From a checkpoint of a small transformer trained on Wikipedia.
Size: 15 layers, width 160, 5 heads of 32, vocabulary 8192.
Architecture: rotary positions, no biases in attention or MLP, untied embeddings.
Training: a variant of Adam for these matrices, 168M tokens, 4832 steps.
Each number is 500 + 50 x the weight over the matrix's rms, rounded and kept within 0 to 999. Layers, rows and columns count from 0. Numbers have three digits each.

# gate: layer 3 MLP gate, 448x160, rms 0.0483, rows 187-215, columns 0-159
# up: layer 3 MLP up, 448x160, rms 0.047, rows 187-214, columns 0-159
# down: layer 3 MLP down (transposed), 448x160, rms 0.0656, rows 187-214, columns 0-159
gate187:607449520569525462465637493610553565524538528494483543564426400491482475421473460489490448439411478513423444453615546564479431459516487462505526620488552465650508532492406590429471419495390477522540496498454407570418510501497522426550523520509506564573478431524495473458493577532449514520576527387599458460543563477554630494508440503453547502485572533502489525432474478490537480531538441502566534487460463488509498450556548527605564561477407505540486575455578558456486390479559502
up187:386493493526419542538478465512481475615478540513521467449535590518458573529519554438587469565599547464518544532427522471514460563545475491516564417488533583446443502501601442560492568498620501470421477544487547402540481451447536473530499476530548454445493609462520553559615493553450385476458571579437484499473477468512431415450496445546463490538506521493468525503522473448532533438512488548404422449521567538463382594459519452443417504398553417527510575466407373530546555512467500
down187:453490379546530481429517429561503537574486457428470553486525484541485543465510554507540510498457492439524459547508557512512370475519502490456551482506571617586451520535503546457512512481481406519469471450471473505477512551494580470527546540532487476560531461519555549422468523535450569478534600559533540426508505428602497420501372508588476422512523572462512520538496482526422449453500557511474476466518506510484536499552512453586451436515534476553505780497461596499505511509549563
gate188:551454535541514510480589520502581503454499442396483541460444527502587507521566481429463528500564446487394370551542563398503495498480513451588585445467540589519533502589506439569433484512505497476485454469477463483554448485525532455471533468548612503466595555531459453490555570525492469473538474540479515538523600461516412467504563574484544484572554415535383447420497485467387511578551435561543475433456504469493487533529568486454500459484529495430488563570533551448493533453456416
up188:536573464513551473551482527499506536559514555491503481593447427530566468519581480485476490485478461441535596507519402518442473439491547437526528369534497516535530429511466553538509514465491535480452518473552526497420419408462525542494505624520485546519532532473576475540417514527520598469492368506528583474544469471603589452591483436510490493446398483526550512517471403509504439450525413431537488455413488504414510524435485552481575424441477502528545492397542471407527429507603485
down188:495471464490535499522567531528534458570512518492433525530657522481576495423511498518567535477495508495401487546501479546483546532468526316459569472493575530440567500588573471531477561468513531479465511478586503532477480476496489400472600510430556496457497572557561377557534609504524551486506413557506537424553579516651497424533496521487472482550456506543403462485516402495452493508576458508609449465372400449455561507544555514501511532404538496517523592431552538523520476556515468
gate189:543547490485493512481439383401494457458466487632482405437568518488521469532582426531503552499499505586419391443492520485533567488435505555533435461604489489502524503451547436585464490527470483526500553441517527457516581493541403479492565563529479525496472581431495548431447504516455448506539460576462498515457543476557507548544405534450472507533428460556504516477471471420529513585443502507484456501423493500529477391432437452439469493478493503480531438530610424497515583444500422
up189:532479526517544473592503553552484464444521518380486575554360449541514544455554504503589478464528525464618612548501486557501503501469475537527505495511514480481484437531381494465524601587515528471555417504487485434501493575484491600537401388511506412419558429546520495550498529473565549518447457466530438517493381509419502489436646472535524518463505496473566480543471500542503501527533400542495551480514472495403487619538514540514513500546545521511464509498396534485490435507471543
down189:509466468435477554494547473479503526522478545590503521472617495408446490492552370494522541570526509504441438472556507475608518498542568403457457474549542536548465504447559532419559418469447481512479448456473498520473479505452564500502509627378445574559433524458474467421525463512462468398408468570466446509470539459584583430505394559488519470458500508509396492494459425494501464450470506447518506456463554484544489381497485427405534502522484495555510451491521529559594526402522507
gate190:596576518526613417528467490486523520493455521501552533515512497490575474493525510471543581545502560630533568509513609504484558512533547519462466583548415496599568441437502506518500489564550456524456469541592438656519499441521558528532587526562368639412588513537541464420376459497483490454538478454442583423515512480539495461562542567342468630473409498509518513442457508411436598491583565474503428536523524480533530562351493497518513508546440468468563451464553462364481555395463465
up190:497518513445555533447479599387409483549474490498557526634433370536398599452482370451417385597570490498453505616499463545509580388439564446557517537396473518397455455483498471494478468464469426442485480536538452518543478559529556480371564535477477495413448575487420529499551564478563531512521632412522472490493491403527496497419490448588502597469539520473522467462473418556468446550388494573531440600619486544441467365536491433449537521594438514619435557547441529500507521589492463
down190:470375530474439571621507490513524456442416457534491453532486421530383528448509422543554523544439597450568420452546495519490445425435470568569480478450476551471544406519506507406496625462548468438517502505527519422518445485508398438437421472459497414579546328370623455486577445485550497451457474620484490481508486420510592553532509518574536410448505592627510565499492556484496451501578402528577526467493414539372515570532587463434417526412609444512501425463424538508418438531479571
gate191:374461527483531509481538512525517502515543598527506508485509481440473476581515482454448539514653552531451613539489464492492487472533497506550562495475537426460533556526506480395502512524516480518480423563504566444463512575468462505547456556518508434517429454470482560577508508453467545476344546427528444529515542464514460452471524464500490519559542478466601481492431530536504556479536541503493478510452383568467514487497458528489527470576550522538471483476486513504515530477497458
up191:508552469509525567522485547480447516528559490528525412545501602460541486488394585451507545592474493493512421481518519447495495605431475511469467512477461512470567527456566497481409477531532544513476532488446522563550565510469482514549502518465463569516535512545455470497571532516507453489500462500566567524480462455509532532620466608535558526472529452545551429578571511446451456504567470530498500517533480515537457490464482485459555548444378515501515451484475458522484505511517456
down191:489547483486435466520501462447527448454495446572460459511471515452431517514562458488463502534491545493412444554506496448511463576524510455533542506533518548527584413518567483502496450490474504483544512512508462562473433472558473504485528472461533558464472494465507502518434432462598478439487480543530501516467481422425459446467504562496425442435472493549395493451518565533528506486536467488467517353551514475478540466510504521417473508480532449555459615396449516477424554504518522
gate192:458325476513477550542553494551489437602516559555447494568461591458463579489532497420431465594553527474481511535451548502486454453510481482558484462493547535539436532530538422461555535608621569467414435555458480532524514522484527468458517465456633416581415598512558500524532490549462447475605551548574474528494575455512448508473459527433437448582455446458501446518585696428449460500446434530484512423355516523414483489534466603747538482474361546469591540458535497453521473499558522
up192:571560502540437404424576500569585563534498424509590552481581545512528392456469456618538536520449562410469420416535543451592497524460515460436549554470487526518513522432476539525352497469483449555478445400490455478441486462434534472567479481479531526550605457487505539547491536509547571395461476536551392343489593433540597487515561450538445488537536525521430582538501414498577499473545542511427560550479409561466507521502556382435531502497600402608481567506480473411455568501458501
down192:497437509503447458497625525606479585513465395517540592576491504527473461500498483534541461478560578531519561509488540484596499525450554327500459560429472533511540616501492514544394518447541459568496496421514386483486537565549517454600455474456494553442582520543484536623476488542441538466485490477495522446499525431570478452516517479558542484522603582406529531610434474495557486487538577437414595528420468478568406469497600498487581560526583421500517657471544409521561589486415535
gate193:416491457468477491467582522464528513528517585505508517479559504546606544546543454520469480467367492406501435444498494437538564585475586533422457436464448474585497481585461580496434559455488600405472471417525439515544526463532468542564474582560555482564564455581454522536480522436443512514495492441488593513527459476451490464504514511512598522424464495472462531425579567426356487542474487556569590472515551483408469606504527489512538405455484551607432460450531533397487570535642538
up193:552440511536566495532512437554443513542500490406473540514566551462507530497395542512547486503452556529515493499393481496498524490492434547471565472500514491505491520469422501444630478554426538551502491572502474395453579409533461445493552541603403483553507479409504467535534474529584520499534509481474512606495425488497510656486525492531518514567602491514590520542506531597471545591486505475513475455563488571596422532624410600455488475530563516512522400482488579462451555508400509
down193:521449460491587510517498458534420513510533422508563456545574395523390489472448552526521474531514560534491569528465498504501420524535483514487531498545515551482474506455553410448543460476482453565458568558435589487576514444517486464495594307476524534482468520415480525537580471600608527450566444594533416598424489417522552578532446477454441437586525463485610464521543517521493550470531546388404502462486445569553486486595452530461511438574532451530585585499419485518506567482385486
gate194:539514507509501501514452537443518516460479511483464524470522437531454466511510526479479481598545555519548512464535438553495464511508525507559428465463537489473558434497500464551420499474492460477498442554494574506470463443475584545481520522556526451443525520453486403519393501520403503554537418559449557468464497544439492517471522501524486494520557526459507588516454451503529547521513508480414470513421576477491485529477494470439473436520545518477522586527510490521465503526535521
up194:509529455484523447493537486493536456497447552507472591455560530496488468482504527540527503451533454552483465514531485529482541518459471502515498448375580455436481544459528490529579536533573541469513448512504501511416540495444511554466423562515518489510427420498524492564520481464504534488443457485526486475519459540461497387523544558508556566565580520477539507462474549565521434470514467479502569550459495534472508515458518485492436593545531454497499563468442477524457503469497476
down194:519491526501474446577519495458505584498503474469509438493488484499524495540479476473484507559490494504576503513534495563518522542544462548516559456484528515471486465407491576518550510589500561480530356472418568489456548548512463580463452531486506504537496446521441558515507501494471526488494461462480477498412505516387471587476569481508519581490547507483557435505462530550505552456437502530545471525523487478502520549524526453536464516530548512461519339547493505451539517531534423
gate195:514543484469515599481529482444439513513529500451546396430434477446557476406527526558506421586589583516531528473555533490676453579475503491533513496492516582518476543473447548495554432588484457500451555534492495528479558554524517495523565532394572436458457513558423469531426423538508431492510564490573449453520549518474527494471503497559530584518479527462537560547534543510531642541508521502489522511418484512473514472404494525477499431537536594512554539500403472477506580527541508
up195:560527452514574442503443535574465528469525562435517391555523525525523567459519525579497476447539449401460488455486443429515511533506507557569535519515471528513465552573413434560442518490522491526553541601542523483484573495575440539475493529549547581565555504394513420460533452547495495550476469474558541555474416493467525561477504513506480534490599468504383538468552494524523473503505494524518558542545500484508510551466559587509526547486528458394559460478526541458482472535523509
down195:465532529445526375504550512458507482462522572475459558629478460541453542521497627528527565442503473492482465433418480462440538501551567600505538520519539547485496567491524544575501471453504526542532475564512553471550554409486522462456453515550412498542497478428549483451511535505464481501468553503464575560571471453443495480565510443487566479510630457540483489384475559494564335501459491481525479537438476451513521518505507470450422579508501441424457559473546506487510448506501581
gate196:553570558464533483563423476430470497481583409528494521534459581588537552430545485546505515494537496455583595360440515468539482526483512490574476424483458503511513492555496435523503560499462450519576438469519524568471514439471525580533501563456559511442477518497506473518534617444457512507563472478494544562460452566541430463496477539511521450533447571505440456504517370499610514529457496481491423463441448519460587505476485459479532529500593541462501474485436480495481454464453425
up196:455452461495564510539521447543473568571499470484408534526526518518558524519513476431558476519510501518553537476441443486471533509553556523451454505545421506548411452528462423522525646555554568522498409631490458547474499499530489518496550544527500489477399505526417604533552563485496526477557513390551541482585587483455455522531539455499473600525492510484511508510495561581417629558438500441531502468471541521503462422530443568502469483481534481563547395529402567531461602503476500
down196:430601476516591488455469508395537544561513529535554445476448411499501569504569481484421508490553496486566436303509508475460574614451489556535516558466551473495455542483452555524546499397540497492506477585497451467452523504504478466560456507497391555506474436438499554501540535434445448492540463468477490570496607517475504448521543548528597563458571584491432526449546490523543443436412520582443564570376494526470539575503519554446474541512465514500504502518450534437426491512593534
gate197:446516501542411471498461457495602627495545455516495579534417491552557420507550604529492480545549454537581485363611519512391480460599440460558611511567522395493498413465469492620620503527576490609492554489402482473502392459541423502593524389491548435416529502480587434486439570557425505489485518461481495491519442513478451519483455563450442471505451493529500533453459535551459567567448497487492435471546424582525593491545655485497538431593473543511448484578502429535605483677523403
up197:571483431436534446488565473493586487584454612513472418489573495550460643498463419459491543555494421470553552501491517418518571563425452564520443474541580539597429494540557565471410525546513579390489597564568477471543601498588454471466577493491467577532536562476343593418541446513577451522572443610501559563443535475456495542534521469447517509507516588514535404494553538350626458396542463494438567425527446532519542403478457605607532517462671480520542416432576506395444513483555557
down197:517544469470531470488488642449526402672552592491463464448468400407507371587554428491506529520449445506485491491437388530559502381437472523474512535508516564547548460454532498537508443519506491458479453478517574435464509535397517508569523517592361495570588452534465630517482499457456582322465557530548543576471536446536511445494464588511438595526516542575514463494452576451464583446418540561511545331529499518594564500460397555544500624511572544457498362444535537533454569454463424
gate198:559521561514492535536496394549498549610469499600482625544439465501452468538444536503532422456544594560457500506440456540489523480485493544466480409518488469510508550495517479483534568431442477418462531445493506511463493597442509564599544498488503429485405516517561475445517513456522568474482525509522531527518592541542465416529569487515502461593485458463540520584437512567515488569493546422504500492480482480483554467512425553571537498465594461562431473489535510531513543428493541
up198:477525497551438506430442433384479550543498504458415550524549518531457527525441511487526525601419454456450421493533537522488509480504528488499551497456480512493485430547500526458505489486482509514499539538484526505456526482504536432498525526681487515571469490486499503420560559488493504475445517529506513515533466462510518518414488553571596477497556462509450531546598476626512501433553474486589500473489539553563453464494466579493519563507435503537464413650427517550563496588459457
down198:508535497489542466490547596433495477462611489476477533443481563554558575466570523486498489519527427449524416562549560492439440476509464389431516540466550486517431382515526540531513472552455491486471519515490549463443464399517536461445467440489433543467434483486487359539470486512512485558507476588429543509445386458499544459468425479462497545550514549455450485431567503527512474487445479529491455542469449453517489506535576441417458494540552460437478520584524409498468572544479491
gate199:478520448404474491591482507453463434523464484452457540589476574520628580422485511504467498442514527490479581528474582553456517415512584517585523566567605570494475409422507380489547507413578449497555493444475412533531501511583502566456477520530506507524448472446581525478496535501502477521466527489513429508559530488517499563532460549525406519484538475489521486478525543397496481565447575496469402403523497460475581470528486516446477400548383584474583468515487490454584467441585581
up199:509588536507612564419530550490519452489542567519521543493523522491578385554496432503571457434462469453515511476482409526439462509479451498543496570381513454463559589517511528555581505455458451457449519459459552514385467508408506534491475581509548507481496534559499469478370493492550461516432542524501560487547512582559441383480491517557461485398538553529524571487519468435501528521485497453560502434458496418563511498542430555493387472537553518477468485568486475576446470521548546
down199:535584424397486516530459553470519539548539478458518507589497526492600497496553470506497469530467545509516494544414518509488518438496517605549445604446528629452543492452492540524496471512593375560514528468507407477480574478547478522431468551463499564503438512489490516488500443489570543547515549522499482481542479508546482471530428570449411506410493518480535503486486476450548447482479561463446518555516545475504542442481452475496497444551528483445520718506529444536597428534517698
gate200:484447460548497572459597507430546483525514427538478572481512540463449463585509521427588516539483502610470461512432539560507449532430468413467535426504589465470517522490514509536553466534539502537537460456475473555494493551541550508534475403502586460510317479452545514450510542546440516541467494537364431525543458538534423498511463544571501460487513501515470465513517481571515488535472545411490480389457492403502524478556435504565456485499473483505517509516366441488530565496543484
up200:538458557474516562340535560521491500479550441525476436448526442438513477564504436487625534534411489489544453494543444423561522582501500485589478554462526557518456584560518519527512538604493529485494470520490473482509534547555463394492452447472531464532474489582462484511481481467518443513440450539451385594432558551500542493575530490531548438527494504487444452410518580414433479560523567495496518531501534455472501472435561537531576437444482511426529435446439591432506497494530533
down200:596392514469533589501458478572517447473453467425547506496472490421530503558406428543490484496414521438593481451535480459475497495504471537481478433542465546577537595408580493488517512536502496457442570484419465478545488493533483441503442483508524516553598541577486485548521374480479459553543428497507447460492536470533480372539454534482533446471452500486463462524445538429444496509479550571499525564540577495525521659472536538478495560497572510556528501451424555459364398562475548
gate201:494515401496546488501523498542447437536375491544522456491457516466466588561496477521480532472404467532420557435486517436511474516537525463486482541394499523561460487512555522433539458485546532485475428445548502470471491460483506544442556437476509490493569452533587517469413519586451494459545469493555481386558448515499468532460522437491471549470594538501417560531446415548438477443531465533516549493525584502462435488599592599485488553467445527445479495460517529509469495538431533
up201:543486498451619498558523491513466596482524417482583469458498540591432516576428519548441592496511549510495501475485540408548565477451458451453510512536455537460502494547493482442491491468500484501577593580526424524583553495597497548488513582486404521498510473475586417551513612464498539551496425544509478550452510490524610540535454564465515437467444506504485535518518411534492505507518500474501451540503526487524459582486593432470537602583430487505518487466473534494490500489509557
down201:547520449501457438454533533504554569377527488514509511450488460534487495495492511456512526482525474518562419551434458559522473529472431558499516547588454471464550480501487478528535527489430466494530485587494503572534531485535522465546371481438487503472431565464437535610525460481482467555463483486417440559430570459525449459518442556503544539480431512536602489517539528468525469520472491515504456563427498516496470535397434461483543584641504406577566620528482533507498501516579474
gate202:513494481538413466529450474479482578478511517507497339536391452496390485539465544516403601514466501532586589581520516525537481459574535524474492530502499463533482460574589524543557556604492471637596513547530421442472469566548496499410502417433551509468491555598470552475472440505495500503503525539492512600590597468480544596555401474497570403577497503499481466518393531562560500533531552484464449458424494488550389493498464519494533509576490485471578554623573505445557648490454511
up202:409383666495466485418496428542474444610522547541487460396470496459481526478526425508498517601422560531513496442574521510421491572498386474483541525398469398492564540453508521459506462499460537544530568484484356475445465622536503470482550575378498564564551409613445573434502471508571371548540549483496478525562501544498439483455503429462501638496481534393380436506430499487510445420529534477504586511484472437557467467587504497490487497476506519443528446517532539558503525599517523
down202:543487492467486574592489544487593525468530508509573432520528558492514537562552504527494453368441484488501498589434443541410568628395508490470382433560566540418557560535512487538469528567482483418621531477509558589556455507440478530477414532507569574393567525558489572477513409452418542374477449512526529600446515446456483443489489578517440462550520467563668495653534594616514510470497486463494550467367535544520487470490440429538429459637566492502456530452449491562457516457577528
gate203:438453528547604454470461440535469473479561540508449504545445562522508495503579521397587569340451480491545453512501591568486508579498514469440473466560541502659484522611540472469491486545471499491525608491528496525523487499556589473489520430597491509434480495530565516484553451492508465544528487402445606484444510581457406494542456489507495461458464509525544576516570471492509513491540429536530512445428519503489636485455533463515508509404511500502522497457490508501483527454538522
up203:498448554579466492486559556497509595498529533497462420413518594466481537524513382469523512519513462505439454553513504469520510532516458426479503507506459456501577439570493550389480528537514554472524417435514485458449447585565509518523539513512569538409480549547484503512493521597469502462540495543514501494526450530511537561519502552552439556481469468426457536496472500538465528426503538568499476514550562440458466622506550522552533482493352595497521552471578537484489554634545498
down203:508520413538564448538479444498461528501524491461502562499489511522491487526511457519541527473513465416518472565517523467514501524462401447365528504470548511611542505595481537439484454538541517553540433436444531473433458459582593485509469474597532564384462607551616469530566492550513484464564548485462564538416562599466512537553507483472351587440420492534448571523496505491489541447499560515500474410530523487533558530497543457462557516528438484457463563539562564569497530582440476
gate204:461469498472403506482473462507596575540456472506444468466559520483474439536436467474461532531542502531517408514407506485473533493443497484446492473552508533532460403446524545536484551437502535569497511521542485476447467537423531481505545548517503532560509441526461537452545521459451610507458514450596502507464499417481544475486475527479552497565523476533429572487503536528520466517578494475571487471509584590522404483477457504458598482473447487625500483561535505559555547489490449
up204:480444498504490500496541450453442517497531451583465534537551479464477530457568517455559461471509567517493468468508578490577490430560483553454510421426474568497417483465562538529541527450517493562496510490577583559442485462504447604604511525503551567507516467555527475537458510455463490536452455508579443498558486441528494468489420491522489433582425458540490521436536538477515506436549527542504458518429547484464472516406489590585528581497443524499522476469404503584508511487574473
down204:535520573481559627491544512514556481456469473521521525481479535469483419457447472570542500552476518496575547504540457515435470607447445593545497594521481455535608535526484543550492541514462505518538470452452428410548459565470528418517459462514477478565486464477529527518488454461436479531511559459476491518538514473454414568461528466558492444538502535480572522492547444552490508569551514530577532497536424580466439576464521480402439503492490444500510438553516414475441569534517497
gate205:540563530457432453610532440471509469592529490568500459522502528537511623484454517408466485522498599513471435537481517421474463536465498444514440427558495586480450476390451506560404473517559451459435439487477411500475539384334505499531498554535498519562474559527501491491588508466549455437541547519512540568557513428509395476433437530535540523607515507564495510553572541530502484446480534547478432445540535512520531527506502394462504491537465530470565556471515489389486540470512479
up205:504476562443544479554510523459567462489437556526613461477397427550487543548418497530452550481556466484589472497509475480587490462510521504376431504511409592534393330448491507456448373506492445477486456536521549474537503573454548527447472474530486533521548570515466427490518491568522435493461491490402468573534464479427529535535493490491519525468557494493386455530526458515525498558444500468522480491531559499455543498463508383410497601507334548534444473418459516579471480549467496
down205:535491520452475465572469530442436454461495516488647558602435498464435448522511497511515420511523470444491454441562436475533614489561449570445421483556554440463517424521564555416524515470462599547527532462506583462561489498514483505481538504541540519543531492517492489454564508512376443522454563451503483511495529543477566494460503500439479499484479512462534437551428416483479458495518444551533442468534483498454507566464627502478562477402522513571511309526462439530473445558502497
gate206:432545509401458569527532436542437433512372503516508565560527504429542468537551583575554443496533505521532508367494402421526466503602517478339526513531436502493556442476421447470521446514536449539411545441571482557540487465502525548627436546510485489419515574511504403552443526493482490530421540587415505482514438469513472489500502525555396513539499462492612452539514578505523503581583479603490421482508467457358550506569562457574526399491602482427488445517419509577439517417465484
up206:459521499501505414485530508541553538514527566390504492536422553469450400531597472508379439526492427462524425487515453525498515503506399538527531436408656458538420496585381537447467481465475487622509431516641459526480600527437454494564467511549561575558507516528447532472420506511541461511552520491531499566509466567481520413533486460483464566503498413462492566521564411574510481434474319479514492529514460475514482523485467485553425541475491565565435468467503549502573475556525567
down206:382568482504488585524440596660483489385523488383448536584514622471435560549534469494414453568542394530534457546493519517525527472471372397500535572518569509475446491577397554532523587504479501584531369591550517493503554536438389432534499442540502498463535491501457460482477517475472547507527516492525537498478476517486550481547523420537434582507485461466608520477491473473490526524353490460508405572562477386562510422440546507555545503525477421442534506497515474436514542470461572
gate207:363447466523517611439573453509543518471570562530445457437519498520503598451549519458563449497539493494510467515495552507496467521458555488562442546407498488588566614587495549503526501418466570437518488422490488537546429475487488562510467446536534572585563453582453475483557500460499563524393564399510457496498544554508489472587492524535479463524553437444571535406470489483457511525539527470480494414427503527520560485555535452532471574531504565471408515563489490540535489523495530
up207:584529477459537462505516433480356496430494422477594497459413534548476613493596467442456474442625513616538541535485465487553488489381444549520467519495515403497506462435444466546584488540489508438441502457477419465501516386559475497574513480544479462483555575483424421496493605577522485492453486482445522431482447519466515518448550428461478491508478534505518512488474549428502427516558505538447492581509514450454482558582435476474534450515554576501477520453468588444514464548535513
down207:573502521492583468480469501520426518454538508442550449484462521576489524556534547522495551568600564506490525543461532502535412430390463579606458534446474430559545460412503502547440481455481614409509488541531482468477520407546594522470525487571506524468499590557462493519537608504455554455429605514461465405536476634471477474480555414503543533580550490480529509452477518449449418564578509496481483500498479465565466516516415459514506487493565540449452580519494545489526498569479529
gate208:520527505493543539530476516446445538530429519563479429506499555544450531487400517564296495608488515441485518492290511555507464430464447495432591485488512587464507568510523422545418514554491532510434474501544453592432491597480552559633558497428571526495480533459456481409547570515440471425437525487477464516581528415552560492464441532486496554557384549519428498506544507605511491491568583387500474433458488492476461513460533415429555538535464466468527526464468348451597560560450467
up208:522573576531417554414390514467424507538494555510509372456613386496501448538507553569482458575549500471500454544530569553433606475500486523529569530522505494408495606477544526469533522622403433515464503538425498568509465566516438474578577566551470565577523488476456514571481455517428452549520429370530391531501556391419508563470473543578512531521505514582424578457448466533514472458535553585526543525528488505460461521449520544517456518420383470493506408414509532469578527528491441
down208:486545481486447549429554473538571474472588442475496430439416536569497443523628487486585482418568453538478455537483493519462556488525458548627462504447539519598552471499402529466538504452398502428474525466468481379519517372506450402404438506537446497606484502551577381626502446424466561532601564563523525520503485475499446497508550482483538494522503397480530428519469657391417488473451527582526463439503573571480534558560526603567467483552563516515432575528562526442483490416602564
gate209:519615448536647498434508678564463532528445495596465505499477568514411499499573480421605548447475606496508433373497477515576484410489488557582426521439491456577486519561480488510559494524471561487495437530387609465524485486533468513502368577498408521498533524482515519607482486527389491457488539535470520596502493450577447463530478586514626550461556532524422407469494527470497553451586696441467483602443418530569461555466510503494500635558512438575494428535496452635503469435532477
up209:481442549485512507528557545459537462678581522530459441486528438388442486567477434482475570471443495610460523612474441432578508547556488423612456589515459501543496517422472486424508404582498500470601537425482477405538499595543587391528560474518475514540446631533436466453592517551494460466470520511531560548528617469561503458444468446533523564477655447559558461539574488476448486508502495538429410414505453576554421458446554490508568590507455586520478488572592512617547623498614342
down209:559505502538462497457481565572497496394491387509505563601532564522524495453467627633485523483442528429547533511466614533417467521540478540434554459351501482425515517593588515466556545486534462474501510566483579516481416343436493547536293502416495502467513435472654507524521450532554470505499642503479492505513521462504432427610524563545535507502535559484423481409535559512550544547486558482572542574480419430509502525611415514446383577496551365504500568403472395355453434431484546
gate210:538519504484536501585451474510472591402558550562510455603405522521547573537601500441424502459547508491606501431545524604622477492526543621527367457508482524550449565535531509560513490466495503498526575561471554495538553385644490594440542500500534525405511559545463498621466562435445457562643441494516511544505429495449484448460461612442474460519438537461467500552507474506502483435553459518478557525413532477449566480485548560510547514529482484423604547465541549394465500572524508
up210:438443401519486402512531436446536454456563431474465497476472459478526489493455586485432469594444564467460484530510516478524500420503534549406583452506563446471556547499574477520481434521437498525576425498498583518535507585417509428533418408483453601488491483419492489469547547478453457509466537499542439550480537578599584517464433581517470414508483563447376475422567488625494483514426550462563446539519524534511453472482492593511457529423523506515338451470437417482505318475473586
down210:516478518485479509526426313444491411661375371491454433467475475579455540469497456511563484501468512473467631472454451529531497501409461412454494509523470415583521481522442388525545536512506567574508484546495441551516507533506501513467632555380485477526504494487396523438518485602587442515468485535519563505535525573471516614482430445510537479543447528530548531539462504441451466588501458507492497488535495465495512520522532526533451454417458546424601489499488536508404596345440480
gate211:587449557541516380451534511486469454475435553394489497510530521444430587492509496505508537492521490509381408537507631565591395563513550507522479607488572567547517561471599593565482491453509458522410473544507476465484376493473497499491604533486589586492535450481497395514548466541513408500475489613541553583447582477501478440463568545534488513562572493485482559472551532442515462459477535497421488551517571521594481510348545539539416530435520482534517519507515427435508479507571404
up211:506465469442427611527477443464576552546548441542490465497439516568507483459468528527521488565525578512565564464495431453502519438572449428412519489461484521498465474520397439402450488590480457550548535469518500507528479508596669439522483515474450404468457515475522538425467471495513470445562608412430471388529483505638523511534371450441484507394461519549462415471499479519454489544568461515577502399502408529413571459576541481494568556561435486503437564499438494549405474454401539
down211:435365551404564581531450522477474500684489439464465569491557522529471564480473520526453460499478588466435507541552522490538556466483434400494482494466428623535465483476544504461434594409490452519468468425515424475564583508462606427603600472518496549541493501453498467516545457439519479481568532515563524466562416444608524480627503550480465510542504456509422434502527497491411457513457532422514526411542489509532516471512511576442462536519607534548443570528529488503494485480410495
gate212:502445478532443527520484449525530441481490516537462527416535477514515539485411468506547556546536518496537454463426512492516388520511522512406530493580485496511490427566438466616498474593566539495540422466469522459483571467443497540485480481391497436507470445538559521444477536473467430484428431535516543589458552460527514409477414535538542432662421542460612464573507543474409466600533488569526398391516489417502500513534492474552551442504409487528523595493580531550530506441489472
up212:511431640447441451569440549501502539608556426565506518502531465520518450560384578552578491521562559508529421457536591494467458441510505439421508533522552550493486561469568533591488496349475450436528539473479491528504481539536531499482464460418529499435529452524498492508536546456489461367413559498424523587549481485515542437469438513387551490529464481530495426468452524504571445521472649547499411534505535504547563504526496524399548510433499509494534503487509394503561458443520497
down212:554491547506525521500472437491515508578445504494484524515519547454490451566399508587518438456521525485525535506555560488510501571451528446429523517538461563573502542653504551516440554416490500486483492383530490507531451536536553499483579471580498564500521435652480563515583522494478463593388445448525525566438397444413553521461498482520492437535532361503462480501392483451433550551548415612464542616481463540528550501570544520486562512482507503467548572395466534474581598551536521
gate213:509476520531425529477551475532607471541515490568524520521546453527549588387467512460450428536478456471563593596447444451469475536510535468484435549517495498481501447543586508500440475522541519504464545471483563452576432489477537478437385380594556452552425577535620526488545511378656522504578492477471497491465504463490480525414509507511503430473465480513539423550522489522472491581575472514509502471489581446352514497502410474524465471556442491463481546491572538483501541504545474
up213:474513511570487572643541572584518395446398535459424546501436590492595590434520524543566443413552490475529635478534452435483391478472462567512470490531479461578481556583487458462534501529529508426450526495512451607409500437513478516532503483512475537467528496444487496543505399615485480482517460530530539448424556465544490553452575528550456538532487517495520423561419478562497576543526476450456496521505549424449559612523483491445553483562505500521497530462572543523396372510536531
down213:499499536575387547523508463479560441458547522468583581482541545521509597378474434506503557554509577428593527575460438436492490488526477452464494467433435514491534480478590476491400581523552506520496567571506471450528450441432519505463420433592471478505496586491608484456494545421626543499551529510469511541476601544448460546529527485514508408531479546644469488558510481521517471594616446488562487491437549502467472491534444500525372381603452476501482552492504521455498495517499474
gate214:407415514470543521543509505540462621467483509526493518492539536535488402467472505548490490506500519416510498489530521553492515462493479462523432556477481418542482447470502596388469520579477526476465500484478666510528503617602490503494457558525487469511458481556541554473476553459406633469480494455477487478513408522607531482453486611383581509507550515384565419556438494513502569433446514486533459450459457528516527497540528497539465567530446504502458492466392474462500564539549454
up214:468385511460410480505527501508454476478390471558563477516530512467567437508506504521567523435483533583515550480459526491561463532494568501483482589581474562469498528367481520416582455524520491579440513473604522493506448469425529563500466538441501500419532418518615531520445482513490499509448545430497502475594531503550422460435475482543437535450521622529541492536489537550485485493552498394495412493503597455416564501566494428497423482550534532533436540514467460566542522440497467
down214:432533479573533567466532473592486610442513465443512510453493455544488435437445506483521455597493586483533492440503510516534550523530490434481456499523508474616509431519523596408519472459409471543496543564507544482538563548487612531493397481502436511461485485541536556478451562533444515544507525481519371513517452510566455452518481507511549437452527584417423521490494497473569470437433521413494456586506495536411517474492429492573452525495469456482477663540428530466547492521571528
gate215:509469514570469521512537471514485452628451511388463571559517459609471512403470526474506479515439505474473516524426518484487473567575541481565514497469479576553423502463419518473502464539582542538536525441462459512613386519525584517603573558594521578448485429528565424458431428526442475488556491531540551552448516466457635494568460401437454538476513493586465518472488547506473484513560515480442532461506461524563467524557523581466613453541509572491531534504536481495459509450498457